config = dict(
    vocab_size=8192,
    norm_eps=1e-06,
    attn_scale=0.0884,
    bias='none',
    init_std_o=0.00703,
    beta1=0.9,
    beta2=0.95,
    schedule='wsd',
    decay_shape='linear',
    batch_tokens=131072,
    max_seq_len=512,
)
Each number is 500 + 25 x the weight over its row's rms, rounded and kept within 0 to 999. Layers, rows and columns count from 0. Numbers have three digits each. The size before them is the row's rms in percent of the matrix's.

# down: layer 4 MLP down (transposed), 1024x384, rms 0.0386, rows 220-286, columns 64-127
# gate: layer 4 MLP gate, 1024x384, rms 0.0405, rows 221-287, columns 64-127
# up: layer 4 MLP up, 1024x384, rms 0.0399, rows 221-286, columns 64-127
down220 102:483487502530517516498509480513503512454462484477457532479517521468470463460495536529461489487512525525496481483523533480518498495519514478460476482459506508499528563514507483478487518497503526
gate221 102:499478504479522511516496531529536480438497502497520477490490519471493452473481460524525500507520490480479452495521494527510533479550520517495498469455518466518542502510489471542518522514506509
up221 102:546506518484531483487535486496507502466526515473475480494497504475522515482481455504514530494464501537474522503490513485498471458520539509507541457486516516476536481473518515483481492518527467
down221 102:495511455504496517512507512509422523511470509456508481504521503472482498486497490473534495515516557515511531491497466520508488477492518483508534498550504468527559483492474479512482508495503492
gate222 103:474475540541518507515523482527494507504486468488528489503495529474502544471505514501466510520521516514510518471460499484506516508496509495518504544480493498456473537500485497521477526466473509
up222 093:469512450480533531475483493517483532470513562469473494476502450507514523515505501528555496527472472487555516522512490516552497506503521519511528511497433492525499480487536516484518486529475515
down222 101:520509537541486507518525478539466540551515507492506513536499547490487546486476488454437517478518529536460475488485506483466486509514584491541495549477527516487501498467470486461437528493503536
gate223 094:529500476508511499504478491526493482502523452495520466484522511522490521501549491516495500563522488477500463462467544507515491483487523495493483502503493522525484466492553508539488482488517437
up223 087:456500517528509504503542497500493509473509469503508503516518477509508513499450512514501510512523465513500493501516508513525476470467515504474527581513536472456534529505509496458503498570509539
down223 092:529515530452504520522483514475505506507524506544484492477493535494463477491493518493480538484468520515496511504515509497491519502521414494516497489490484535543486464541481491559541490524517436
gate224 101:503528483518486516482503486488511516503500516528528502470472557496520469500471493471498513504490497477486491500553516483500501464521446510502495526470465490550514495475457465508501502527521546
up224 100:496502466519536473506514481503487501476504487528484473539509489500492495527477537470547507551544516451513516523485477531485487550463516480490521503539521492516508467517519474502535476484501498
down224 104:523511489500559461473513517506468485492469509443523482425480521486519483534493491485461480545491492489542502506469504491538483512517460524456494487509495485491518497478470506515511529493521454
gate225 094:488499536541482477470504505532539478480494458525478495525478532529490465493486517548503497522507454550531537488537471471495500483474506494498485487489515489576554522478519491516457456461506490
up225 093:478489456488483466525485471504510502498542470477538518454507495485491550524478508517522518493525458483473483477517444502528518469534554518444528490443531527483503520520513524523525491524518500
down225 094:495539521488533515523497530459476504516474505485504497514520499525514501477484514546469520530466471488536504455476490482488517496521503509522487540521536535490477474465508476477484524523463493
gate226 102:492494497515529479495474479500489513449492458497557471490453511464544482455524483474530509488502500513520550496496523489496507525464485505515437523494494484479527513514518498456490478536529465
up226 104:475512495498475506503498530517499475555516515475515522485500466528495518536486501493482471521486506454517463518480505482507488479521499482475503524530508515516436502494530495470501469486532523
down226 104:504505498505468493539555496508567485494518539473479516553490512535462538471499471473486489488528496527502507468505486513522523505487511503548492519480452505516467500479499525472528480471488480
gate227 118:514460503520493546487497526446535491478497477478464512498511494489511496485526484486528504542492464493469486513511486522517568491512469535480501518487515496532483512531452477530512498470480514
up227 120:478476471493479529498489492479516522499480497500483511524512495499507517496496459494494451533494478497499478569512475522519520471538495500467489487489485516495479476528444490504498485511490507
down227 108:506530468500487504505516523452481515551521475496498512501506484477507510513493498499530528542473421507446472505497477506466488527478505520528508531510451494497481496504468507486529495521551500
gate228 099:489541471496539443472505518462536542456503493484483514524476511533544493483552495497538517475522520505483500502498487516497487487497515535534511507504533482536549488510489501509493480431533511
up228 099:450534483507486478479497477534503514508478511440498484481481493500459511498547463468504487501493481504513525509467507496516485506512533480466523547470460490539494482477521490504459444497487462
down228 098:518510521500484484501501509508555517521516498510469503468479480526486502528480541464483531489497539521515545499528499521515493545508463504502527503508526497523529487463478451509492489488498494
gate229 103:541493456491518516496502456486532503485483492477471480499525494462514547488489498506530495510534458458462500512460529500549512480528535556484451490507498508502515497519491484466495483510521526
up229 102:473488476465525512570528506543505473506476457522500532482469478503521468503490449534487489514490527497477537544445485497453506470494512517501494547501488467520499538524483521500485497464498519
down229 104:513462444465473511488491473484558499479494516488516503472491493507543497501510441510517480489529504492437499491526554489513462439475483488489503494511517490497503479486530446525487500528512493
gate230 099:446480495480533518484457495505511492499511523502484512510553494514472516505501485513473482500529508488493487487502529447530475492495508529500530504533509508474480488502529496462486530591550501
up230 099:522489530493496556525527511481504518479463496494486549535531505492473507502509519509524516491508502488498494527504520537508494502467429496490520524492481464480537508517525484540516492528503465
down230 099:481485502466490526511465551491478513482506513511523525509519513487507517465485489499501523480508456484569512483489476488482490476459542503481524456480504507523474486479515529526472539528487504
gate231 093:513501549526471509485492540488516478514518476496506569523522501508463524485482508479491434484513514473520475529500496508495516476475477523490491497485538520481517505457473480500503538460536474
up231 093:481545508511504540541480544496483550516500505493506474449493492480488529484504535482510474524519510521579561540511480489536497479466466501509477544508439471461511532483485522525493509467527526
down231 091:496509499522486510484488483493380516495533449531504494510521524511418517534489495509485510499477487540527472501522502530504507481512482486519489470490528509500519475519478490467506459506475504
gate232 097:488482481510555503481509477454516508520480480492543446531488525511501525476495546494484548498525526510506506503481520480468502523547524508480517470516475480524544496537503513466487491465465495
up232 095:513558502487509513507482509496496510531488521472523547503505493539530494497456439512533526510526506509471496461501499467468513461485456550508506534491507515498503491480474500557461507513487498
down232 097:520453501527487511532509527458510509461525479529505504453477498497487517517517524513490483500464483519519495493444433493549493504509486472456508489486520493481494514519525465456521519543520519
gate233 106:501520479470536500466533469521529516498533506512495460508448547460504475506496494500485481547501493528459523499491522514487486501541500498510503500485486448518506475480546487523479545470481467
up233 105:491489474479529526494509549502510473469488478522512520466491528513507473503485504501481513536482513481513512557513513470522478498538476475487491487533504463525529516501508522440496484548519486
down233 106:507484483517470532531502533484440539487520455507507502502465500530480489521539488528501473491484506508499492475482453479471531491518470516501509508466492514448541521464484495482501501498532479
gate234 099:531531541508531465501508458511549491525513486477490550486497546515492503523493481514499489489557456496474492530482527496482496492514515537491464509532529542515501560520503469474471528541469521
up234 102:474513471471530499526520525473494510507511539509517539516504499498520476477501534491497527468512517522513465503506506513479487450503490530472489489487449491540476484518481514456487461484484481
down234 098:507522492485501515482507519557523516470465496520512515494507460534523479480523468508499453506476487496465490495516463473544476505500503482536507489563501475452522498504548510491467479484509481
gate235 101:532538520481510510504494523491522489507492497473499463487488528466503496517518488491462538523458483505454509511539512498504500462491475475510503547520529480533514493548474490542498512493538518
up235 099:529473490498490502490531507511537480492487504547505527476493547464506494520533492481508522466515472488497487468497515495495464451514468479479492487539475504521499493458495518473512551505528459
down235 100:454520502501468541481469470534497516506503537492528520524529498488496492452495477501479436479471525490523473508511516479536468529479547509481505493534496483484531508483521542508465529457508518
gate236 100:474524486489537494479507505484541556440478500471500473483478484524491525486503530529510505497509563483475486490516477479487489506511508493509511497496519479558509522490489491513492494489508489
up236 097:577480502488530475520508521526522462539523503484486536539504519529556476528481526502496503497482475483477547497505507509463464504490527470519496472540468483444527525474519521468520516481476527
down236 096:522483490523487466502495486500478471495511443506464488499522520494485523515526455499507528527520509524501496485486496543524470524528531512516494504512495497494508498474554513488455451515465540
gate237 095:512511490500520465486507499487507465505477497489525498472475529498495526480489493527511483467482532486478517514488490479493504501475470486530518484513526541498538509484517469474495520516503461
up237 092:557462518544500475502495500527508432513504508500451426483476481483499479501518530482458550469503523477478493501474523514537500507488475507500499502444493513519494575484530519513481519498512455
down237 092:530493491486479463468524539504507501522471504523504507499523504463490461492509502473497479510490530516467504523476493515532544489488500484476531519519483513495495504520444499489466468474412536
gate238 100:494507449463520486495489441489526489503487506468550492495530502481522515469497504494490486462511502491477469554442468477517513495504517486528496503529466463487478461492453518523521510504530483
up238 099:506523526522510498495484468508511471503501484498467494522523495517482489459501528506524447495471522459497458453498548470520502509490519506529516502506529519486465469476485501522483508427523478
down238 098:503523494566502495469489490504515466502513492482509544513469497498507479469483508499473493474501517494522477505516466555516501484532517462511523519494488488526530532464484461476500538544473533
gate239 105:555515536518477497507508530485515507479511484471526474452495474502500548507475475465511485514534474485530542544452486453501522528483503544508517483512501515497495471503543491531510551493478543
up239 111:447478532497509537494517511477509474504508514485441521510534516520517512487472525481520501503487501478526525521537470488489504498464480496533527520493501494472519481476496501501481514474499531
down239 109:545481535542466543498487493517493459496534528464536489517540519461464490505474495510496457527481513478529525526477463528536472510542478492493531496490516502503494512498472508538510489426522503
gate240 100:459550510499481485482504537487511477501502514525515513461503544511552479522507489475482476509555501524506495537492525451539574532492521516526500460496488504521500507485468488526534467532514498
up240 098:508508515495490536501472511449506534510488505482516497491497495521489536564509519492481456507519482473493531508468515529484534495463491496459481429475543532499496517520495553492519503472491474
down240 099:498507496443475519486479502516480520522517518512491522516526489477565500486510449533526519532489520528541524479507515515496484484507562468543512499469509491552518518514559495473493514495492535
gate241 103:495520543508449528501511478451514521470519538518512500526498493480499511519488480487516506495499474498531470484486521536542546465479496518481508524497480523540527502489478505472477496474527543
up241 105:503489506543557492486512509506509490506499504475477470469526502518460480512482543468539516518508531492485493510513446516498510467503475511466500470502524498487489505474491538507515503524514466
down241 106:528524515515532511540501464500487552499544471495525498468529506450481512464525548521498484519492472490519533531542552484492500511438493494523476517517468450532508462431527464509510439493487513
gate242 088:509502476536505494499547491476539512461488435528508520506565550506502508481497497515492508521482448503486523519469467527523482530503526455571508511495499508526546499507514491514460474491529494
up242 087:483499494481480474492499488507515471462519444491467523525516500523530506527526488472538490529495489461493507510466517498462467501504470511544493505493471533507489522512555514492440507494509478
down242 088:522496483487517488482524518503458496522456518510505486500443502495505480512520532519482485487508491507496514500534472512519503517496537517490487489502512472473461477507443471470545491470459542
gate243 102:478531530523532512438460526488482544525518479525530525439485497519522505479497524495482502516437496487482424506482525518459498503488521509501497543522486496528520506504530508550451457489455483
up243 101:494527515517520477511497443527518501506504493490502463526508496486501458485527494534524525516479473498482520497484522479488488530489492486508516530502526522470474459480427478497524478464522517
down243 099:477441540512509516457515528468502484481506505500532511521576478507526481512517477502459449474574497498519543498481492495540490466516459511517504525487466535513524483512507465473488498465505558
gate244 111:489439523517509535520485501502549487461487473499493491468528518472519515468509461499477495476545468514494518517493514443527478465529517532539483492483516512505529525526496478481465503529513451
up244 117:513451535551482532538465486491489493465486482499487488488498503506500538471459519483507482480567493504516507508535496482497524481472511540455487483496508493558533464469498506553514487469472499
down244 111:506471517485493529541510523524502524526531520492529514493501468477523506501478510531540511512520501515506497467506484512489465512543511498507516499490506468549536441506503507510463489518497491
gate245 099:522484525457500490469472491492513553484502493524530484475499520479495481493514484528480459487475476482506541505513526499525510492549504506540480518506499533527479492537524507488510513506494465
up245 096:465496527517495494519532469495511540531490499501523492500514497508507562472489539512510532490488500467473453559508503489487465539514473526498497496513486521523511462468468517479485488494502483
down245 097:525473493534527460557461494473548458470499520504519478497509528532511494532520490482491507489526453475509477465473498470491492450544531481505546482525492470540473525484502528486494487508505507
gate246 103:540475519489509452485451532495535509476477525515488524476517491484529504476522469544525513459544483487494441543506464492508528442502513484522550481517525446478543478537487523506516493509533498
up246 104:509514493492528481481501483496509529517480483490507491446481507464466480472494511467482503498518461514518528460488482470552485517524465511469480477498484488443479548529518489471488488468494501
down246 104:468464479495492481482484512486545494500511492526496489490531498521537521510543498494534500502553518481518482492487517520485506510513500505511495485501507476521511471513443504540526526526513491
gate247 106:505414492508465494468473522470536516527495504525538506529474490447521525518522427448467484533492486502458497472502498515505490471486519468456540517529522471556493484520472471494472501538526484
up247 111:479538470508500510521489502553491455467520500495489515487487529555522519510500551526490506516502493508497462462498491462531487534515529507501489474467468477514492560523526493451509497463484498
down247 109:499468476514474486500472486469504466463492510478498496497506476484509512510565476497532475527561476488501501508479480488460493506491500507475505482451486485497497504531495520514490493528477540
gate248 102:481478541506493456485489464505543475472472517513500499493486485464518504521513492466506501525466518503506490534506484501521517491506504507511469474503507437481490516465518485482489530493486517
up248 103:499506487552492479536501474544495437474491554483513552463512505475504476499478529456522478467489549475521524493457505526512525492458526519485496526474511512491503549467500488517506494517537543
down248 103:528477509469541461484494495520514550527524532514480518498475518482523517454495507505488476507528487466503515522483523482469537529507497533449478490484516474513515484525483515532476567529490463
gate249 098:493486487540560480476475531490495474490478487479497468492508494448531499522473479495472505471472489484487463532477475462510514493541458501508482471538497502492515530504528447510505549528532493
up249 096:545500558513498487523483426497513474483489489506532477490495507490520502503530534472486544517513456500543512477502516474519497493525547499495498510515513509486480551486512528518491537462476489
down249 099:469476455513491519495461478544540524498475475528561510458530461493493505482547565534516497534517518515513522485513466484531472501515475456467481549483507456492509473519523486536496452462505493
gate250 091:483499491518455482521501495493491537554503492519497515489484486518500484503495443467513472504548532494481499512544511487516495491489463517474484509441456510446481472521516518514505522478497480
up250 088:499505533517497492511487501487502532486524527506518524494508511516514484538436499478487481505513527538523509496426462533530474481475478520453526522456505488527529483471464490498534501507489521
down250 090:458502488472513517492479494508539517539523487509464485478503500501548508493497523563504497487473486466479510481485521482506531501484513533510471485534460479528511511532575493520501501560539484
gate251 101:485503526481567491461514459473514508461505490465469520519510485470478521467502502521502485526483457481487572477483513460523481493501472503509470458499517535570509490508512475488525501507488519
up251 103:468548519524489508503508542528502470457507522517519446507480534495495487486500520499489514490515521564480518470505481512503521492522547457486451521491487498496513507515514506517478461494533488
down251 104:509562487504508518504509474523471536512479506496535515470507473490484538440492507535516481490458515492524492500506499444508514552531526465505486478500504475503500449490466532480455457512483462
gate252 100:528526467463503450456529526497533472514531478531529471470508516474527479487549491535524523519512447479466526547491473483512519501524533494463503520485513511535501544500553508565505532471510494
up252 100:487488525451499479520513460523522508478553508536507491517502469463526530470517560494479508484507490495503464511487551498450445478503448497548503453551497483524465493558506530463474483536540526
down252 099:462488511494508505491507477507507499492514449489533527481515496551469471487498541518506516516514530517524423526558459517472480472477543506485498504501519492481474503466468467482494478475480517
gate253 092:470474496501509478485478485510507496484540495482521479481451485541515500482516461504515477508510517501461519512518501452519522518511493490494477504502486496525516498502488503503484552497493514
up253 091:511510509496509465518465492502494461488517515537491495489458514525510522447555505525518457498457476476495477504507475526538524509476498519528524490490460501524479514502504523520497525483444498
down253 094:459518512498472504498492490502464509497515535448503508532482525500489513495483531439478528533486434519522482534468512538481470476493450478489530511511507519504492529516513509500519532511485523
gate254 093:507480468502506507499466467524472541537458513472480476500460500513473481478540443481515433524519473505521556507485517484499579522529502495538472521495535496523499508511524473514488535503532484
up254 090:472494540469505486502468516518532508471489495521515539517490486491443503507519519548481544498468484553482469486534478483578484483484532517483501513527539492507519501497484533536479528508497518
down254 088:525474480491510523466522519511707505515522512483519505510521509456545478469518516541520475466521512476463512456495490506507503529493510515468516489478459480489492501485492512505516492501480538
gate255 099:479513500471487473525435502481532462505522484481482512503482490507521519501488473505515476540547498497512447523523470533532506494494521492494536546537483526497487514443470506486499531466508509
up255 100:470515519514502532506493542527487482543513512488502478498486539521482535504488516466499506477513489454494512518471549475525518500496486493540512490510512505521514492521459500490529463500519489
down255 098:512514490491501503515457491525610513544472492518505542497447479560516492509500487500527507486502509502470494516478474466513489514486486472501461529529503524502465539478538493498500472498548492
gate256 099:461510520527501513481532504501499479501560458484498509482487517507484519488497486469520502522514478505513486505475494497494502533533493523497544483506512521554460494465522489482453521484487512
up256 100:514539551482510520527527472527497512482530462514487544514487548479461509465525524464506475505491493497519501501475492498448493467502484495469476459495568503531471483497500488496491543427504521
down256 096:552506516512476475505523538518379476538464476504509491516513476533503498517519515478485485497497519521488485545476473496519502502492564534477466482466507462502474536502458488478504509524485485
gate257 091:516487484506471485502498485525503510462536464516469505498490531545528516489535510474513517565511480479506500514499457496508487513559478519520486480518469483511515483463496457487445512529486508
up257 089:527496531454553476483516470505491481507537493520505505501500496559503531471507476514503515546523533457516526505520505526519485462519529518537525445514498492544501539476465519482550519433477502
down257 089:506497529516539465501491526533524557564459457464459500483477494507464496473522548511509500518498495457501439520479530499485499498508564480497508505540474504458476519503482510491490483492484472
gate258 107:471483486508541478504495479502517484457468491473492523498519467502490517473521517524508494514559491504478506555517502471508512439567479483499454488509452508520481485487524420519509539498514507
up258 112:525517469503508518495508463495496430470436492504499491510529498503463571467529496535522501488511510455463472537509526519487521494506530480519491478570501461526476494490495496489497486492491497
down258 109:523488471475544475486491537499498514470519538484453510511491494472465528516459522495520525499470458482516477498447478508504494498505515496492510499489487460470497517531477457527485474520491490
gate259 092:545467482495458524489496498475490523522506465489513490493499487514507476471461524469494481511500493523502503535512506456528509539481518503521526502540482479494486518552494506503456505480490531
up259 088:518513446492481524527495482538502495519498460437444483506480479514480506528501492514486521543500500545432533508515495503501503487509489467497459504503495507524524486528513542491489488472558577
down259 090:526509497525478488485492520502501477467485501501539504486539511512528496523478458458483458460540498506520473468456479476505518448514490473488478497466530475517485480500503502508496472506535490
gate260 097:483442487477484475521522460496502486488530468495493493491509531451495521481488517474507523546518461492504502523481483500523479469512500476483469489512490518560540500475499462481480496485514477
up260 095:517509477523497546492483537469510487543496474470485498514522509500503548491463490498462518461494512498492461506509529488504471537453489484466524490491505508505460543493520493479503519496470472
down260 097:484497533476517469506508522502473485459533532522493544453491480530519479490538462509548521523490526508497488502481489467455519495447512489531452487523530522492515474491472481470515547517487463
gate261 101:524471538481520503472453496501530501477424525521545529477499561461522500508540386548516490488536467526511453516535533472496549490489493516493513522489548508492478485476505486515472468533461537
up261 100:481494507500491483514466507475492527518520527497500522512522509506492497496492494474524454511495489524540539527473479456543517530449513500509509500528534529522470491478458532511554509532476491
down261 102:461527504500506525499464517475473450515483511502488484538484497444503476532510505472530505499480488542539495522493467488560531510511484527508497461498490507515488517521484491476493488518524455
gate262 103:455505487489501481502465480462502490498474484499507488515475508435532488501500471488497521497504464466529497514437515515508530523505487472531489471525476510530523506515490490506488521491500511
up262 103:490466510502514528539511506504485512512495489503508497466522431554497457467491517454546496497528468517538514527472502495508522506523488509541511528515458531497491494506499506516516501483452521
down262 103:517520495498486490497479531499439482490538483488495508506489527554520488514497525497435498468516537479478499477466519494471562498510476506497485460502496541502515468488518524436476477464501509
gate263 098:526521493469542535483523485501515469508489471532487510508485510440500499467543473547485516517508489495489548534550499469507495517508452479495505442533507474519487488497520480492492537499515466
up263 095:485500524511524501510499467512494462513483498464483504498501494500511506505525500480464508504466523511489472450460505506492512561510479497521513532529554498526479472463506492532563520481533500
down263 096:456484446527463466511458478504444473506525499532489497521546488501509503530466492511521499519468459531499494534524513506520508521492497536524521552548482494504509505492518549450493513508469476
gate264 104:481480503512542452504503487488541511474459515516488487484462506516513506526543451504505496519493474479518577482485511502493547457528529490480515495496518521526471542502517480520485509484526532
up264 103:517475520521500542513486520526507492477493465500495515476508473546505509470508518511511452498498543483501488474475466481479479500481506474472538540516505509495555482507497482490499493533533490
down264 103:491570478537521489517486502524491517474520468521518466564520486487527465504505453533491510498515455490502556507443482522549485445537496464483512476514463519508501480536489511511502492543481487
gate265 094:498533535493488506487513498455509501505517473530484499477499501475485468504495498492478520508488487512468529478485453518478507543520509514501459480500471475501515487490432458509459462517539516
up265 091:500514428503481508509560486491495487520510431516496471529508481485490489476492526516510514503497495494494494502500486478478513517572497486529466514509540483478531509478520501475472513471530450
down265 093:506489513495478504538465467478464457439469533478474478464522490508515536521504528488552483529492429510537509477454496469491498480494521455513561525488500490514509494487513503555503506534547481
gate266 100:485489521517495500515479514503489530485478464469505507488520513520531483510481489514490526525530493507513518464521530477494540503479480517521451541508508472489472472471488495525461491516493458
up266 102:510489492441512497517506490507511531512529544432480527542513487503469515497551491462486473525484467475506499530486509468481487514444473463491490488527502509474481518478511508494493507490464532
down266 102:506455527483497524486518502496561484458493477499474486486505511554504494507483503510506491522496484523471513516481511537509531479483534521509449498476531534500506493483502509484571518521485467
gate267 094:456473536524513501521489512514515518545525475507521513469467515516488492474509518458478501534506440497469523518486497501474500496532483509494524503517529520485531488510492452551464477506490515
up267 097:534458501463478497504492442498505442524515518470467507528532478532515471560489508520486517518495509527540545525497501484513503569458541509487500531478452527493512495527485499555488490486496443
down267 091:516479501501448504444513446472581507499533473527483499517456545486458509475495494505529483497494546510500514506518508484528476482530473530510529501489487475493511472527498519488482501522512463
gate268 100:529478497486505461520486462489537510461507468463453534526500515527520495450542526455506509529528505462484455562521496474503471487529512533473519494482499513487487455502527485461416501486466518
up268 097:516516528481527517501509501450493487505460505521459494544559539497510496483468460438474471505493481517478511529478506471483479489497517492476533465520480512478481468473509519503502479490503486
down268 100:507501483529485485533509514488452485514505494454496478502493460496431503555501532476503483511510526492496488497447450509496476531509533531484479471430491513549504491534497511478451503511508485
gate269 098:512517525505503564504494523487511527460481486503509494456449470469538525449465438520492499497475532492487516496485497451494513538519525491464515503523502493575491494550547488482504517475498523
up269 097:479475522545485488535478521464499519523512507509561521470521508534543492502476527450450444517482515480513481509521401553515507472487478538500513540515463515463473537510536505509502534532514518
down269 097:511501459503511490472492489539548492501512486501477435476449480512480429493501458520514511471501532479538501515534472468463475499523492473503513461521502491512492486478495488481465482488515522
gate270 100:526489538505496499505450533471500466477471524492505477501471574511513536480506474524513506480522458534487558503530507458524487476492483520536523476508485516474483460499484499497481564500495467
up270 097:460497546461508559512478518488494519488518511466444495517523521523455550487490491499464494540499510481511445461491516486514470476447526520535533547461549514497480495534433481515480512498516521
down270 099:527511518503451502513461499459425506458523479507546469474490461508477497516486508495502456539451512504541485498527469488497540510501543516480514500520466482487506527473489505516508496500484492
gate271 095:528540494491472472487490503511512492513532483505521510537472492467482454447487475468516443532526479486517521509520496499517498499550519508465506529532517454506512495511466461505476509491516564
up271 092:500505531533525485518476495494502484525501499479469497507470497487519478477502494482479504496533519525530506499453449497560499488456490536499491508448503497477515482493525471442453522495460516
down271 095:523493484514525494532519489492413501503470490487479499524480487490542491510534512509484503530474537550430469478472486495517501487497482475492494485496507518452517491471502484481458523553493510
gate272 106:477495508546527511474475507494510519482539498503505567450533556485503510497461513511496445536517491501505531538522506464527500491464444482507473504513481484505496486492481461508477488485487481
up272 112:507487511466479434495490491515517456510468498443527505522489459499477539551461483540540492486482492471490487526474515506478501512495472470479530515495524506450494511497474504452540518538501495
down272 113:434466475482513494500508499489528506502492477459510502535499495502500531518495511509505521438503476511525533520477480456485485510494531472460527510542500492542510544464539504469534482476497512
gate273 102:525506493504468468508476493463518502520509515514544543460497499495481496490509480550525508495534498472527513447501491483536493478482504470515489526530513531490509520480500490528493517497513528
up273 101:489447522547531496505503498467502504516538485510501483501492503472517509497499517498478480504468483542481502506466512492481479558484486456497520509484470521495492459498524517542510500528495494
down273 104:509516521499491443477514476508543512508505487516538524494469509479523487507498498530546520503486522473492556471459516493496472473477501496531510511500464503491481458475531502527454498509516491
gate274 103:489513508533510510484487485537529538510490491476479547508508556495496486455507457509490541491506472499532481506497505510525453504475513549524504518492522485540481498511471468530515469506471531
up274 101:508501474511522501500508516479532474509468479431485495494505518540541498507474473504529514505492475505501512465460529508492477521521494485602497491474511493477516441514450538525460515492497506
down274 103:536538488477494528532470472497573505510495447550484503486512523512480510509525511541506515509484501472516487467515523530509521503474505450501447515483523484477456464486486526481490473513505513
gate275 099:485548507503504512447464442489505476485516531471513482498490477473511458502456484544493548527511506519480505498554532430533531496558516494496491485504513522504487516500495517474486503517503533
up275 099:496521518537462508501508510515492540516477504483493472538493524488465520536493477531524493498444488506530503507475534503514487544514466544476521522475500505536524507510479484480487470523534519
down275 098:490481499525465499540545461523494500487515507518470479455524522521539476468548485463476466505534466533497516458472526525463528452502493483519505457540496485524472530531491521502464498482487472
gate276 102:501529499515519507453518494464510556502473478486500493514470506504455506517543494499529551500539428531497518543480476506518511510489496520516503475502492475546479505489490511503489526521493493
up276 101:525476468512543526479479500504518476517507486467512460470502526518451509492505561470493515504457500499528481486498509491512477533501494492502493434484507491487514519491446512491507524487467490
down276 103:490510495482480483522452512488561480497467495504522507521520540502486440467533546471503481518509467490509516507441535490536498512486502480491454511509433491528493516533507482458502550510493528
gate277 104:484462515512514526451474522515565492457461503546510539479521513500537478498498485501529492502518491495522540507537531460526495499509515488490424488494538444486530537520516498511481495581488545
up277 106:506507472458459524500485454485511445498497493495520578495507514506520514501499484476511511496476517456498451516521536518551511477504492447486502456544498512510503519493533472473528495491555496
down277 105:505497506471496513525506503526463520471504496490516515508529543522458545529484551473466525534491513520514481474541528492453495505482478548494492490467502518511491472488518536469469480474500486
gate278 100:509517524463510520456508478493518548461529466544481507466544467467460470494510469502506479541508494488493494512462514463509504494503507490477499480560542482542530506502489503504450497505469537
up278 100:496519469465511501515509476459494506537508506505485531476448445496437499477475521498499508503498507525518499464508529450473520477490478495530471483492505492557496499500461520522469553502493496
down278 099:495522496510513521509488470591445489519527478518526507496522504491457461484514515484487491512515496493505490496482489458477485505520492521488504558502482500474529487492429541562482542506532508
gate279 092:509511542487485535522512518482505539477535516509524488506465523526509496500503489495462453548501532523589485480493493469478480508503492496536517483551484548524513508541527539495481509468497531
up279 087:512516542503496529530529473493481466483535459471526467477523502486518491534543527529518504495517518470524505498524452501512481500539512464508488517534506504529493514496507484476515470531481491
down279 092:495523485496510506567540512500524510532486548501470460520440492465520509474527477517496485480495493526512455507499482465513477526475471509468501516479475498507510504525476490453481457503494488
gate280 098:535494502501496469466489519462507473489496520484501477461503539509504492506546461519521488486516539526474506499564485459532542506545469532510505508509498470504518535501510498477499506539519502
up280 096:509499548509449517481564485543504529524501474479533488501466466498518474485536478497512487505458536513459547496518440484504521524494475510479508493451516512520513506493464511455483469513483491
down280 098:455517523532533498500515473485450506504490459478536467514508537487454494484482515465504499510547545487489494481508516507490518517476500517502475496506514496505499524503480515525500477496453476
gate281 091:532497460485525479490476496528515494513459492490522448491487508498499524474505507442510477475479486488477469505538484480501458487517430534473518485551528531500507490465472499492480529505499496
up281 088:529545470487465503470495488475515430497417516525429514520494513528490481515547505524508496492482537470450544488548483461485496528491517489509484503489510509506530495513535498550480505446536453
down281 090:514478510536490496532505513524565528462538516489562446488497479519475517503518532467451506455493527494472495540526475479510479491480525489510528549491485498454507506488456506465510502503457550
gate282 095:452524482508515512485528519496496495518499480524513504514474470469536449463503469513465493513504457521500487490462523498467512483496479497491513530525502499497522459514441451524524489496513494
up282 091:487483499536515485530507502518502516506492488519540538503456484524479484481469477511532467490468487522499471505522551516532526464518490449479506508521479475477540499517498488472519534488494516
down282 094:469461510435526519511507534532475498525485485520491528459538467494528476515454530467537519515493479511528492466481520523430463446494483481500452491540478528498505486492514491540514482476503501
gate283 099:498487475525509486510525507506515543469484554484541466494487525487512496527501518536498488547486481512528522512520532512489509470537494513532458501500541531537491517456476512539476467535512494
up283 098:509512504538498502498499523497477502507486524510489479467492504508456500504481489488543452522501530513499451495479540521501533490527462496518554507501465489480492509453505490542499512513470481
down283 099:488488520512478493523508478516413463490500500521513521526483488494484491506537500531469559518514517531481488514518488479488469538530501552492461495470524484477465493491478519463518534503445482
gate284 100:474493473523497481480482530499519522510471449527509516493493499476465525471487493488546504516490498460515520542551477471480493481486463477506490495522496443493527499488470477509484494480488525
up284 100:498533525478449501467495544514515538456521476546508534549494475526482507494499496462514498486459518477508499467464474513487499470544495484454520526533461506534450559470444491491504466529518506
down284 100:490504524484498522493535484492462460481512490499533544518540499467518502507478520489468473517492500514477492486513483533541472556488452522509519452519534510526492425497537449467497500519461501
gate285 102:521530471503496527475473474528518525483496483534489483491498473456526479481501490498500506508520463494475507476484536457555511511511470447496464510470494451480522505493535491499484506517506517
up285 101:512475506530495520501482508478503483567530486500500504528537431486524537519504515543487482494466527503511490491486514513465541530515481486480501485550511521516479491488437497492508469558455485
down285 102:522494522478498508522475503495532452504489483470526474541485470503510529511508538498500503481463501498478511491487529489505494514516505495540498511512477534507540512533513461447475464513453437
gate286 103:508477498462515494492505451514537514489495500453499508513493527512520505519514494522564478482492520502498529529492495515481514467507529476511475565486520515514502507518489484508491528533522533
up286 103:521490528510497503502500474500484532511474512532502517502501504472457532496485427522506486489492489512453509498490494480468501530533516510529520497525471443501497518532434533433525536479525503
down286 104:506467510490512517494500471495427527534487536495499460529506471465512530538525499483478483460508506484467488512511515535452506516479495496503488540534518493544522469509484498498480517518495477
gate287 099:498529465505504521513517503488522508518495531506485486471483544441559479493519499509467516488479469488525542477467547491476521492568494477500494498512487563516553521469473460486472505526443480